Each number is 128 + 24 x the weight over its row's rms, rounded and kept within 0 to 255. Layers, rows and columns count from 0. Numbers have three digits each. The size before them is the row's rms in percent of the matrix's.

# o: layer 3 attention output (transposed), 384x384, rms 0.154, rows 9-18,41-50,73-82,105-114,137-146,168-178,200-210,232-242,264-274,296-306,328-338,360-370, columns 96-191
# v: layer 3 attention value, 32x384, rms 0.107, rows 9-19, columns 96-191
o168 089:145137117135144127108150180161171153123107129147119107128111092117149178135135184157148097110136117134134150117182131095130135141133117138122140138136148134105137158110092115140139161130137135115118145090151123140101118139132168129118173099097134104072145143135130152103164107160155156137
o200 087:128139138123107160095128124095117148116156129113154172116133112154110175106137140155131134107147082129149112136146094136120130120133098118102108145138130126131134108145145104153135107167114123116142102101103098091145117113097153099122119107168159054129159147115114103157121121079146100170
o232 096:179140142137143150134174163148117110138121123146152124148129171175087145097176148115166115130110185133119173125121156131115097082087098096100107130146152144144165098096115128143106119124082139130086139168128153119114111111162130190125108176110105120143108112099129109118127147129079090171
o264 094:111163117141141089126132092105116119121091062116101137142171090159116083100124083143142125093109140108129134163093136098136109142122103132149123114129163104095078136165106129104114125097134137173164132130087084172171114110124155129157149159118147159167165143163123168107133096148115120129
o296 093:126148103137143080138144122143093138162168153110137170081132116141132122164112117096095152118098158137139116097153103116129112147169153134123096089138073144129123124112129099134176087128115164104138111082093124122132103139137087171110091170076147124114130121121139131124102146132133152105
o328 093:167130090130053143120150109092137119132150139141117113147118136130115130111129116133150097143129088141137128130156100119109130151093108135110107129153118106102134111113170118094138129136152111091168112135106152112103097077130124115083126124104149147106110122113145123150146089113139160160
o360 092:081145156135129133131147122138132123128147138150148125100138086122108173123118146143149138140149140131125105139139110152162201120126142133198134158150095095157168106137127096103077160119129109144102136102104115105172135124114114086130119140126101132127142124137152207090150104128084140103
v9 098:140110171153127107135119095127086095110108102143164128157092132093135093098151125138103113178142167109135132099187113140108099089131106113118121154130156131147101123165146097149126118128117122123137089105137130146101136116142169135106129139159142154143117082184081133124119150127138122114
o9 096:105132120101149139150107129149167130130097119108112111123107142148136145123125121106082143085121123164127109111131132144084131164131118146135106154072093113133132115126097148129123113153173152134163149135118134157141096113100160140093158116108074137136144118131127062127139125053133159138
o41 098:097122120118121113107109169113134161100110184157133142116162136092112114138114110161172134123133142124150114104126128105129168143128163109154083093123181173134164130111137125155166126136088108128137134117099129114133156133082115144123156067127137108136166118095110105098094110142141081145
o73 097:169111153089125140098153159106149127143109106159135130146141141121124122161144117132142081132163133152056097117134116139093136141095085129177133132130129144103102110129130137127102094133100123160160140120156155092136161100140113154168154120129141114117136154105106164103124164140107105116
o105 109:106163203156146095155137119130131149101141174150165117131123153111125128142106152143136104104083129117176127122086148126104135159112126121134143108180128116123108150115086097115111115131130137132145085136165143118116161158131112108116121179091139171109096138129169104143146162106100142218
o137 105:101112079139136109110081101124101121099148086128092175082141127149164190142074124125100166067107150146130131110127126130136114129133113091105124161133148140122121150123124146112151122079124085094109111132125131110153148156134139121101089095153137091146111119138122174181070143133138161135
o169 098:055126137164123143111162130139113116115146109134132111099120146095132149158123149118110135132130113096090116140119127087111124106144123106085132145114112111120158132149146124114165110157161126132108132089144152171078130113152095110110175144118132133106150110123113160128186078146154149098
o201 095:161156126139130131116092117143105125100131131115112158127140120133151132113123162134149146126166130106130126166154076175169097137144126138157108128074111113120162136145161101152118122108144144143109138102169125133133101108143111076129131131127112108145136140105124101115092142132116129154
o233 104:129172141165138146131146145118149106131120144134124155160093128107111137123156152116184171109103107144133151142135102123128140111116154124066134133108113122119109145107104145096120112128162120150122169157102098102183107127133098160115095139085127104173113138113145132181167136128160139140
o265 105:150155151137133082149108144099146107104135154126157191136146131128113116127129116142186126142106122121142137096128143102101141150154132134161107075160143116115087114137133122104117113113119179101130134124125117112158158154163166091190144101169113129126130139114116128118090082122099078114
o297 099:124152085067131148136110128127147158122119166121094084154112070130153135139094119117129111107122101110122134150096138106167150123132148140130120171163117158150134116165109117146138147117099143112096138169123121143114148144156137119173108135135099158165103141130187064125105133130140120118
o329 092:157114119120148130160104153114134144144136133080131106177142091113113077157150166142122067131170140101103155122149116113151067113130134173156138087144117160151156097145134142123137153127095115150153118145096119116125131144137113140135110168084132147098146126113129142100124147122158150083
o361 103:183114109107131136130152094156119126173146103145143117084128116150098100116188108117103153181141106170134100170158127151135123113089140118163137101161125126125134141078142112129149182156136117141103124123163163130124104101096158129160108142150143129089182133175136128117116134159113121113
v10 096:085122136165154117110075151135129106113160178161095127156112140128173127116149154129120121103087149141144098117092134139154119140183103125115144136135148134124096103171112110131139126169180119081098119125129114106109105128141113124112091119168107114164134108164149125151154155135157150109
o10 095:136172083127132124100133127096119141134130083106146140154111117129118121094115147124120131129119171162110098146123083135094121105138129130137104130137117142161126119152075134126159105142129124139112177100128113106122152134149092141150080134119139104146135170157118131091111150129153103103
o42 094:135119119127123092147115128128123136186090139161111168102136089173119180127141105123098123101136108155132111127123088112120128125071156092166108130110134147112099133159167077112184115094082124131125128111138153124127131146095150107160147145152113141139147099134181129140109090087133155159
o74 114:087119072182121160170140116127124113095166096113144111134144141082146141103111128097081074093140130121157110152087139094148109153129147146123130121082144107152159148112134134138095092094124177072140122121123122161165142180140116106082106151115095136110123111110122102140178139114142112149
o106 093:116118169149172105158102123161135142133105145174112132102126171140169152178073099126128107137128152114145133088135167113140095112129140090139145128126129131135133129122133162097130141148133109118143124136126174144130137101149104121125146183125118158114182138113098108128083124142085130150
o138 105:139135127121169132139153104102152151122166160130112106168102154090120097121111134160140133136056081145127157181169098126159110123173106171119140129127110103174125115115098141155132180104135094157146138127110133160122112131142098120148111158123127138113189114142127148104145123173097137136
o170 101:127091129121115122120111120131139120118120144129157130101116144108137122110136152130092113090168118142125173098140135154103125093105117092099115138157136107124132094160121130133144117088150178115122123135114125156135121088114153119201130150119167171108094119090109131112123134135110136113
o202 103:157111135167128150154151124122101128111130127155145131144137122130131104151146114134127126163139116133086179137151160164159137110123084171124133133130121079135108147123140109126134132147127125119163137150117148129157126138134096165080149101097140138182148113170139145091151139133125081109
o234 112:154155151126129153122120147074141148149099098116188141098109116141136115134104119116126128118137172163151113101125116138138116081133142119134138119131147102132131119135142140165118133110163095119112085142122096146148125130115165132127121112115118107058122117132107103155128137166105111129
o266 108:149118110118111119113099140110114167157134138151082160165117133137082131151151128191162157106126117100151082088120149122123140131107099132167139117094167126160106080096151129130169078139087170121146132092105146095149138146113149090102116136192138100133153103125168142087127101099157136132
o298 106:130148166139115091098157161150139061138120127102111175107179142111109157141119162153189146139110149092134111149120130143122159139113097114145128117147131164075141098157137138143115131122147122134113142182205096119111147149123150096120122105143121123173121125125138144149129068168197115158
o330 098:125132187102131114112125122108150114123123134094081100094143102165106095111156157140104124128132156101077143143146140150148169192134124140127144147145164151107145169075160131135120121147117111148150098138115136146104113132125106125123132102127145112121135137136124147148158162110131138127
o362 100:130130128115130138093156138175122084090135127100159135146133129145104132134175104088098175146125103111127116128137123142138110151086151159134110152135069162105152163129107143129130139114140134168156119132159128105117148112132146159105132112068121101118085183133091145148107128138100156088
v11 103:091153109146117073105109130146127136112115148104146101124145161112132155154114155158124120153121107160126160138085141127164080131116157085103117142120132129116137166135189113167125128136139111160132147145126133162136119100078138184157098143175115122094145095086133142157119122140079146120
o11 094:148135137151126135112152145139160137166143161156155138157089066178170130139167151142082143109115094159147089166161165150082135146139089114135093146155150147121117121099086088147189119110076148139140123129138150108112130113134146074131072144147125127137175156092100134156096122066130192154
o43 101:149114087100141155114127113178161165135110093120111103151130095151168143112137132108104161180156127093172137047117137150159127114118120145122131122139116122152121156057103166123127123075142100113087145119098132115108097146112150141138158151115130133125139125140146130133096152159125123148
o75 107:115126151154096124116114144105141136182093082100151099113123140118092118125148161139064144126154134111119174084101100119152117107094146129173150137113114077165132145163146113097166149102143127158135136101135112104145147106128112144138103132121113098115124167151177135129152174132158127052
o107 103:148103168142135148094111155133087142114137096136133117160127099136111142141125110128146085113134153075128141129143163112158163175163128146094122138115134116150118141110111153108154093116110108076135149139113120148101136147108129145115134161100129135147164123111114067114092105113130095085
o139 103:120119148103164122121148140117081115137184106128112121109099137140114153119111135108160114151117106136118137115152127163107128063141140111148111120121117136100146131095121184122123107154158084137120133134142138082133088131183106101138132150133109185130093154131156135110134100106159131132
o171 103:107137074106150131166154111102078085098159139124133148136156109098122112164132119117119162105118112154114123122117127128106128114156114095145117135087094111121092087150157125126150184112154097135123145083128142138145091147096123120130144136093097117095105115085131144125085086126140148093
o203 096:094157138133121127134163139137113134139123117137115076165127098087110135133150132136166115092148132187146119175154071107116128144140173140159142117145137185162135109159125132088071109176140165124129106105163128150126162149103135131085163119117112174172082128127159157122146156082076137117
o235 107:108120069165141116111086179118160143148115158125101131140106144131111111116113115143131130145129118166133138139156123102136163110116133084111133117142138149132173109142138168129100122129122175134104104157123137140062143118160146089119108120116141122129129184119107107130142134115155092167
o267 104:150119113150090092109097124153153156101121136146106119097193139155170185109169087121115110131155119114106122136081117155170080132100149169102109122101118140141141161082133131059122109152136065113127131086097124139093127136131151123108100134094119149140121116153132144154147117202125143160
o299 106:133091113142120140131154083140158144129075150137135153126122134111125135140124154127140153138144128129132158142109128070115114132129114151088160151083146125159131092064125114131151097101132163138146104126148143094167137116117166182127156123127162060117159066147081133118161127168119148135
o331 096:130094134171130155157171139166101081144144099117114186107091138115101140109087101155121138162097111108136136121164120114128144155111087160099117127121085115121152126133152120110129125144126135143157127124145126092159118122144106126073134091192167164166123126114110148120124107145147158123
o363 110:162145151094103123143099112087146113135137111156155103110135180103125107131080099130119120096123116126108144135144140129143113118100113154121122111171155154077129143131101122150135130114136119138125126143138130196141148155146102138124140136154139142150092129158128098115108077137151064110
v12 101:121106145159109137109139138096128138146111108152146117119172151098118139106057127114133129158091110089132073135118114126149167124135114130159122093145131168107115113109128103108148136134159116121115116132130139137115114117126142176145146134109110101091151120112117130141147192145130068150
o12 093:148153086114120126080135117126114141180111127161110131147089114151106126106129106069167124148135139129106154146110131154157137078095158100151111131153095179144118160202107154158136084146105131093162162162131137156117127161093148108138115091109141122095106159114128125095154111131147149129
o44 101:184141112150123161180123144108114096122154148130130126149115152111112095111127135117120152135152133113113121121096098187075118138130149111122156107097101165140126124156115126121136153101162129129111125129157110124174135106084140105155154119100094110110105116143131140157113099125153108116
o76 103:128108151146114137145148174138071140150123113166122106141107090132134136095126141150127135081089096153161139108140157081157167125089151176117150104141096134153147159139123137124162093106119151114149100137170105138140158101110180165126142132126136115107087094091177128151119152152119106118
o108 111:090105090112141116114116081163135101058126127113160141103152131130151112128135124137121136112162125138124103155106128107120079131139119139125149120171134093119114122123143161132117113131131103149135133125128104129172138108107127145154170149110107153134120142154117149124086109129135148111
o140 101:157099132105103188112107165095153129142125142124092101169097099143158138125155099159149112112123150161100140123145183157136170125100099133147105127136124115106152114129135136131077129134135125149126166128142174120098161147128111133130097157160127120117095165161160119100128078142118155124
o172 100:099165116150152136108147081135115140114132156164169134148126141120110144108152115136140157114126173140125166099155135126135117105115123151117138125130155075103128124133100123108122129116126115132105121146116080088084128112126139139129131129152101135160126189126106108156124132155086109125
o204 093:143165132119139143152105159109150108185144110128096146151137115134082117132068158165120112103112129124129085135148140124146126143158151165134091126116120133107137111064156110111128123135099128112139108107130135176109072131163126112127078153100163138146168096114071119110092138143141130122
o236 103:067107148105126124121123154149124120122147151130141153116137102122125131145140118128124080104130083127204172132117103109102112082151100111099122128110106126134113104156153139138104107103120185143119138110101145131123121155183118098105133112148146137104091136145116114150147153101106127137
o268 107:169156098141120154108112135154100105127148075089158123118159178090154108146139178089145141065154132136103046142148121106130122136125107078127156142166116146167121092154147120176119165113113110098106113174112157114167127099116111138156086153111114106064151085153142134109140120099124154116
o300 107:121112175157139106118156100104132147098146147082082156095140121114090146155125121177106102122126115136122157120127130114145126156140160133131139139108104130152152116107129114109133127162157112143137128095128125106113084133118114146119128113133130133154134108084109105158125131077091133140
o332 094:151123154120120110115093109133148144131131120143079113128078162116137134165180101087108102161150106189092143170135131160182128158140143100149097122134130120154133141140156110127180140091133105128131133101124132132137131114142131073115135111165151161138176129159153156081141134104158139143
o364 111:122142105111094116147137131160153110110126106128082117098171109147147125110178118143131180133113148072105148107151130144122100101147128137127120164092110088103105124131153119146138139119175137102134147115154129096147132131096066130104126146133133105175106173140122131120103159144152171130
v13 102:112113128129110143100172154160138125087116074104127143142152098159141108164175127127130102087115162121113144114088096138124105131146114175093106097128132118147146107157117151101172118138115150125134135115156124105155176110116098131159144158079138110124112117149208167083203123131109134145
o13 107:182173093114119104145133060119115148157140122095154123093102143162163127096166139108136130125137102119132146136132111107087124128109152175154144160079150091159155108160130109128104159132125149127133154124147133158168151081154118177112128108125163130109122083125119122125124156089119127128
o45 088:107128163104134078096174114133146115156118107080100113141133111116128152137099154111110140099133105107113115130098079122155087116107130142109187155117139108130112106161155133182107101083130171124146129154157099148138119102088134137083104101113108115141122105146120135166118120119141153162
o77 106:116119127160152151137122116102151180142113113155082137158105107152099103089136148124100118120127128147112124127147131140133148133095114142160083095145094122139133154136099109144103153117160088180154141102163169113144122158148148164166136119097102147108158151097102115137116127102126155153
o109 105:112099100139148099141136169170101101114152105117126123160131114116133115119131116144120118125163107098099158129131122143169108148117120150112085149147089109118110071149124149092120104118134175145129161160115138124056165135116137096158189110114121184126162129182108108128111176149085155101
o141 098:108125150111103149118123154127126129154157132101124149147119122129175108129108102134136133178113123158142116109127134171087124128116135100125187119130127172146092124097116143126094129149135130129100125111147116150157084130139197188102138076149118130114113124142135147133142187094134084148
o173 097:109124143136129161123144187096115146110117150158125123151145128106131128118169135140124154115107104130108125156137160107135168094139152110177140134135103163154128160117135119129155131122148122116126124160066126125110114138142100123147105145121151153107134137127133123097143055170119122117
o205 099:137129127124091119162119111171134122079090140119116130121115159162112140149111112131167152139118141116150099150132107170102127115105068115078110097118115087090119136148169128135102129141123133173157125101110142111120134109147111122135121158147162140164133138116149141145127167123140122165
o237 118:146175104112113103141129147107146123132131149141127133117128172112172105137097138134123136176183176125131105138181108126147117121114120089131117112126143168132101156088099121119155125136100132129120121099152167129130136130160105125088112172089111107098112143143080153151108099138153139114
o269 099:122137076109140098130131113157138089103128165116110101126138080124116141113112149131120125095136107095085112126137135138163113139147152123159137133124157167079157058138126136137131117099134166122125123143138096142167136136086162139108150150132091095109138126127149118110118094092148103101
o301 103:101173131127159119122179099139080134161125132158156114127135152150145125120157113101151100111102086148110130143149098137116144111132127074145138109132110116121144099173150158126135110128127111070141158152113139110154128155185121123118144148147162099121144145116168082119130135125094145127
o333 108:120184126148126102151107091156143165108103111163139116094130085133147150127100133107106124129124185076130125060137150102135110144133156145140130138094085104142093149099143109087111132125133117096078125145136121176116158177122127120155108108115104129115122091133151125128143126137142132109
o365 105:127119158101126130104082133055146092163178190110113089141095164091149130145097105142157113108107086158160177132108117124099136165144113107107118174155137105138152114125114097152139134146104104124115100123126107121102156130117127089152137114144101137155137145116078137126120135121125131097
v14 099:155114141147130128161127180107155108144117176125114150070166111109112106140118102116125151181084108183123141131145124065115119107153187149076115110164064144165124165131152144102157170125094134144141087137107100122089163132149112141105126133146151112127146124091115169108104145134116159102
o14 078:103146083128109105131110105140123119129130111107101148098163124124111148131112126122111160111141146133122145131113116100140115158110086143178116130081078099080119129072156152160134180136106121130123190131126093113133127127133145144176134120106105133098143125129112139143124110115111130063
o46 094:122130131103139154135145127157144187176164139141122110129116115118127134146124136110153117150147074068104155104122166086138107125143172150089131135146051086153127126089123130183098104108120072136112128119202112128106110105064186152124128111122165139132158120081099114132106142117115151156
o78 096:119157115169140128153108156123109069123129112081139106152103128122116089074132107132127139094131149132162113131094128146136140114138172147127145147119148131102126113118131106136173153138110147143124127130124090132101139147124091113117083126156112093142118108129141097104161135143113100166
o110 095:110111117108050156119150104109148153144112095091159143105129113107107159115124141114109135165121105107104111089130135097103108113172106143117112154159122123112124117127104107116142163155119133123138130144149152099132127109106099120067157140120155118079143129126133141099119159146110155144
o142 088:101141095130152161163141109126068143140148127093153133115094152132140140162125155106120161142132129128137106133120123152132145148141087145162156136138125105103150145180119166096127099101121125122086127115122110153120125114097140130129093118085157142109166121149147131086146090152116164165
o174 084:088146118164169099107162145114142109125154152109157107159133147173122116126152155106113129086114131148138135136136151135116131154120130087144131122090132096114086148110121141100145109123112122091128158131133112121146133113168125128116147157127144090137123135124122152134153119099151088149
o206 082:136169112159116154118132115119107161107106103095104138110131144130164139130135138107127130106139118102124094145151136173184155133142136127146121146144103129115135126138132123153100091106133162171085139170121154127144137147106145143145132130116113141124097130104118132135137120158139121186
o238 088:116122139166188109122144106119143099100108125144102130130087124134160165126114148152142122133149126112122109132139114143126148121128135097150155103077161116158184176141130090134101141142131157118140133137166167148172066144137137133115108099136096127196148103150143120130134142149175142134
o270 097:079128187120114131134119121134129146129120117138159121140132144103137151153108054145138158190121131137129175100130168134138140096170170137076093119121140096159109134141160113116152148133144096106111092134120096102101158090132153140126109125102147158141126104108137127156134130163096139112
o302 089:183175118144111146113129177169109137125117122157105096177151080100121116117162113165131088141118143128156120110108133114096145083133146144114147163131125151137127128134114094109095099144141123151163094141150118113132127136109118125109167115125139119135097163130125150129110117108128130112
o334 083:165176146088128142102123154139115146128143110110136143094101108173130123147140155130151130100143154144116130105204101136137137168111142148138150148138116169109158103107148092127151149146140123140127085106126127126138131106124071134134115139125109121133131103105123134132147121118145102097
o366 086:172103127098108116110116131136153121128099099123116105162115151125109097149121167137116153091138157096133154185149100131104143151109078156119142075163131164094184086117093141152132119144132151150201133111115081104168121091159181120141105149141128139086126132122113162118152140123156133138
v15 099:119097116101134161159158076124120065108145119109104148145165170157166179104093154112124123084130135139116130101156126138132129132126184147147140142125170104078133182137135151153100094107169160142109121148118133120132112116164095142102189117124140167126125123132145141155136132096131126116
o15 094:132167129160163092125111165177132120171138091079119123102137109164105135088105103118145155100127118143098147128110113131148144105145127134171137119104090119143174109117146122098088138163149050108139137133102153094137136151174136132147182125118099111099125102132161101133120123129123133137
o47 095:092107096114104154124142131146096104142122114105115142095137146092150183150132163119095127161156112145113130110100169143073115138113152106121135096105181128145160136163142156149126133145097073168093134124151151093155120159134118133134105114129086186062114146161120143138122139131135188106
o79 107:121129142101129160115169114114111165098152153139149100148159168127076132157149124143066104110125125130143143117109114098139159112105102149141135100097137106142132086129121145108137138111113122134126092158132094076131168151135172114132129151166159121157128139102127162111141113125119098117
o111 104:159144113136122175156145169121099105182128149139117169114118097130114102086186110153089123144161113144126133128167096131143125097130117103081105104125136127129106054115140108136153150150132177135113154160067127111117125147126119160170140111139137144130126083125136137122162083132139150112
o143 095:096108134095148057133158088125134152138164151106137095102154181135122097145117116136121103140155134135123136168152101138119074159117113130175147163155133141120102123104129149111117143160122110159142144103142088149105133080126149157122089149076170081131131134143133111129137116161095121152
o175 106:133131124124109098157082154143125141128091118113166148119160143118113138134110135108106138125130135137098157136116142117149115137148135105103133110119166171132122126127149155144084119135145120144129143116111119109153112086102142115135145146166099130128143119127121125161126166132136108136
o207 102:148096187156088063159120135100126083082092150156112098169142141154185152182129156166134114149100147132143097117109126113105111086129088141098152159115150130123141170158122100133192119103121210102129112183167147144117155124119092116131151150122127138098146116147103125128139119145131114122
o239 105:134135154159129136127072153126167100158153102159069198096099108111136099089099128146164098162106132079123148153152108088081130119100094142124106123177148120104114113110111100124105103121117139088144101092159137155135108147136111145114153148115121101135142128119149116096172140124140119136
o271 112:129128064173099165139149130119111110109117134110157154091150151115086123164155140118102161147159094103161133099080118093170131123132136107116147137103071095146121141080116167135151135189116133094143125124106135157151130121114138141131142142093144101127100146153088127133155123089141129139
o303 105:180130108120130134098088160095123175126119113141087115100146146133119110108105149111149108141106139104132117197160189156123142159157108154116100150166142135120142163173137095121191151107094131104100147091124125140114117144127087142133117161103111131127127163138088145068147166146123151106
o335 095:109132179107085140096132134167120124127096150128144107135123145126110140107106109156100134076128141119112095129174160109117119081065111128134141113072156161133124122118139097138101100127131134121126116119114110146095094104154124128119152162127149128139138135126153128160149155067106070157
o367 105:110135123122149131084096105101159161139116145109129139157088070136148117110161127106119159120116115158155087109085098123129117156157166119140104116137114157142124136134112141137104125145160090148164124146117127184124112119083192129140115109168145126135123127116124137153081113120144154126
v16 103:132139123125113111163151099117090155108145126154126113136117123116132154118097117129105111135142159103127141061092148121114105134149140103110186148114183164153135110178134122130180143180111137156177140088138117116131162168066098174099133119138115115157118104162113146075145130116164059116
o16 089:158141188128149113140137146135132150155109134156121127106087145116092123129134156119159116096126105138185099108128119126160146062125102146149105125132123092145147147129176103164112121116144115147140122164166137100165112152133134132144123169138154152126141131134153158160104125122117112120
o48 092:184132109140152145105135108145117122147135136139127119122088140124131137156146119152097139108126161077165148062147124161146111149150090140175131139098104079159094082140107189133174162103147131097131132124121122121127111066108146118151102151113096139128103100126129100138108083141112129077
o80 096:102136138108142130126135128136106111067174146107093118157147172125163137108122136128165139163159113131164083157083162158112115115145133122127155132131161186156170119144154109147121135134105159145148116115096087190154126129136141135078156133120155145118109121154097130108119126173148134096
o112 102:139116084138113155137178115093112112144098140134104121127115132101095132138111104120120106106128138136131093109167170160099106115152136136101162135117153144147134083119134076128146111115122169105135118164106127098132149127155099121147094124109137132111120107109079132132161160124125139131
o144 100:110103141131146141088117155125143112077105077137107107129084165171123103135151128138115111132096117160116141163109094118131148158105147138156109085131097159137198120131122162105119137091130137100123084176152128148165107132140133161080112100130168180139122164121161120149138126122132128136
o176 098:130148160171117149131107119143136133120111111088120189112122148130124155133117112117121190138142155138106133177148122103122155097109138126110134149114149106138134125118137145113157131123149093152089136146163104115104085111142145111121083113166140106126140082106119102094157102101103117164
o208 087:125141089103072122123140134131141182162128130117138141077127124157155121137122157138124112167147089136132141126084103163114138133126164122143122170153132153130126142117090121124102120134130097143092102103106145113081123157118104127139135132140122117133110112136151131159108134129169168171
o240 104:117090113197132115153088086130162138134136137142150130139179108109149155142131138156133117152109120153139129130155132132107121161155076145115135111092090093076109137093114145119102110072129157121126140093145157139134146113149135103131205098165103155143170154157110145141129122106132168119
o272 094:135121113069140128094139098144127136077107136155132132135121131072142098089113132154124089117143076114129144108096101113120141125129082147108125121164167082123135087146137167136096132095080166143174156164111148101151119113112123109132141130097114128130093103167116152134127114123084108104
o304 099:082137098125141144136134116159119125182143152134132175155097086162139131136142125128149130148140104090120161138137111078127107128080118158092136151074151101110125089076096140133132064154146150122155178164121149149109190139129156126181119118138092109157120120139154116141139127111172109143
o336 098:157172105192146119133102164110120139165134100154143122133119127151086116160115131089133174099129140130116109172184106102149135163112133104116163119167086167123096139131094101111129138107133115140133106110107077095149135115107114138094106115119107131109123164123140136152134103093101152112
o368 100:161120148107146140131154158157153117093161099101129087154156117147136085117145115126143126121117129159107109116119112164136116124173170133161104116178128138130087164130146129125121139135159129129142106094132131122124117134111160138134125126138142091128215143118113116093143163139148144132
v17 097:122142102136133152181151057138146121137072152122122110135129123114145115073105132132154154134131116157121129130153151096193091123128151122120105155172117134161133108086101107153135119125124118136145140120153144122116131149171110141136164173177090137163142107088111134138163126148137109132
o17 097:163137123129128105130097156113075151119087146147116107141161139124124091112085160093120159112121099097166094139116136124083136110146107105116067125131120145116070093150157100103087137098121125097133160112126133102110129140136118122091161147136147083108143097116092136112124164140122141147
o49 094:135074136091109169140120121158140156115153102105125122122152194116107151115105124118121142152140095112094118113130144146196132164128175109111163074180093068119169122117097106122095113130138127179113145167105134141158162118114130110093131118125083160165120151142131139100134166154109135100
o81 096:141129171140158128140111093091136099106158126161151110158120144114090127081160140170120103145136124151120096120140111122076126152098087118135088099145147168138109132130122107160117119125142118142157094093118185068132137098092089116125089143063159134153114139106108086160111172096153112117
o113 101:134094147134113157133170132146106129146149149099136106131148121124135171149068143127105103145107119128145164142143115131103112142143141114108142123124120070143121155110158105113099120120154110126146102122095099214126163118106120155142105135134102166133154135144133102083104120132124110119
o145 090:131163113121134124137097137148116138111101140157119133070125118086187149112143144111118158168173162104097138108148122137146147128121087093158107116101157155108123157151161141101142105163084118116143123151136128110117104133094142174137086126154136147132103105169148156151113132131136123145
o177 100:097114136111080135120133153118147132184151128146093162186095115149132156168182161125150130081127121113134146091129124123117129133129152143143127172113117136149108128137084158150167159155090154109088130125116161143105146126118122124143160101159174132135130115136162100147162115106168094125
o209 090:157140165155133150141121110157150152106121110111106140184141113108130119159128126147105139136087168113121184129159141099124134125204127123135153112124140128163123131143135155148128118115157146127120104115129087155036101135167134090083175135139127142113130153126106133116155071143108113111
o241 093:113132154157131148113120132105175122133148134134144127112106127143100135155081073165132097111126123134118081138128112102082125085104116101131149113121104111114095138143106098092124069114114098130143092120151112125151145145118140112151126111132151137102131109082136123151090140145128140093
o273 108:089134097119095116121129178161146113068127123098133121107155123123169107119153093148167130184153100137118145135093128132126126170130172158120136164167114108138124107069125177156101115152150110152131127135104136136109128152105161121126115080122092133112123135098128135097169129169147149179
o305 091:124135091115156146112115133133176084150114163113127120112141106155118146125136124131144148098139114170141101109135163115145102130121113150142138126171157147087161127127108107147113153150131126195142091163162115147161129152158138165093155133116119127107125107171112130119128156099112093075
o337 099:134178091112137049083156137159128105140139116135131125141157130157165090141126127110128097103148108108132120116142147151162092104161073133091123114117177140079075118148142156121137175136139130100128153124103156114199142120131123111102129131102102112147081104103150154126131104126135149134
o369 095:121060163163076137155096146077099154128111143133117182154110119113109119136127094096097137139147190112160128164136136145139126118105167139158137130077128141144140165111152102089123169113149119125079147107135103097146164117156136122174103102084134133125155182141114094108100135120075133154
v18 091:137158096117153124194167115148141119103121121117135164158097141164074188107138134148138117166106110095130115118121096123117154130065086133183107118181096125138114138137131112146134068170101160149146113159116176129115154123113109170104117141182127148132132143097100134125119167145076155137
o18 098:132101176094103102079120157150126138131123092110105148156137144130099147140150136095110149149180113144090163108101117148138135121145139122105117138115121166117138157120107161133128136158153094133118094117098161134100115115107122147130126123108153163106145130093147146151064092082153119179
o50 092:128157066135136115132125125149154139138132116115131139070102130144161139112113150147134202103120135149117131127112114115143123071119105113161130122108131154108118122133122118126122114151108129199122174150148135131120156149098140124153112130129131145169113154132145150166151094098134110135
o82 098:124112124132123123108128086139096122125133171165112087154159105152133155108132082150137128147081086126114097116120136139095126156096179097172139089112145109162139138115132191109150117158144110079104105118136125122129118100093183103136164081120123114088093106137149100118108126156122151094
o114 113:151107116110174129172127136084075124153129073184139136119149125140127118117119141142100138112090164132153104080138111133148137106152158158123154123084119107141118160126151128125146137107119154133125120117104122127124084132144175140100130130155123140138118136135144131130113131167118135101
o146 106:090151110159146114139138107153112136128147138077128127152141160133132084147168113150180089109109120147122107161106163117151095133175168109158086189158161151117137102145110148059154134107137147112107181094118188136121109126160122140127153110102126107142147122131107085110120135136129096105
o178 092:116143159160103161110108128101138123109156152128155110125144156095116114103131167160138126138125127080156167097095139139107125113151095165111124118126108108109138107128138129125120172122136156149135087094123091086118100138176081114118101149109171096105120132187130144167170148144138137116
o210 096:119134151130166135146164148112112114114141111129154147116144153070166149120141146117194112156123152107124096153147177145086112129126114132133123152182105105149149112148144106118177183108132112133122114174147146124163140145130100149123144151104149098095142146107102124127130133143120107104
o242 107:070092125141100105123161100166145092061116112135109117116127101115144101131072153152096106132166126130103119118123113118136134144130145152105145145144164156156105123108120109146096070111118141050149146145092131133097154144155145110130099085125106147129133149107150092142110134134135156138
o274 101:141121110127135150120088119100147141138151112150115171124087103134147073157148114127107103125119106155148131151141128115147126098112127085137163141145161142154107115135134130170148115157105126121150129139177123118115151137118112156133151119126131099158093104144095104117122094097124129129
o306 103:188116116117096131149141139103190119132114125085103123111135153182131129097082090142144173119181142139079120157129117106161133114123099148087088095122110072118168123160143126097126149152132100137120143122142135109105150127127125136103157107128148146129130133107119138111122142115109119133
o338 108:173141111167152133116135139142135142141132124176111147139130123175113141159131073113137143125073119131183141140165145126140102148129145102127129097141141122059113154111098098106108136116098114131126140164149116140171121098094131130126116133118096105122100098137134128099135120124138120101
o370 097:138119150073107130100142085096140160170127166149204085124077113125150160128174168081122096138147107131187133141150132151140151177144089116089132133122121116127178113104109056157081135112089150148146146142145110121138145123138131141104105135161131156137144076144116114134143174133131122139
v19 094:160155096134122113141136125067118142138104096120117120095125111130117119140114126108096166130119138164134128120133149144151122121110112144134126137101136113164134163138099151133160130097209116130130104114181142098140105124155115117104107128117094148113123102085154114136124139149107103118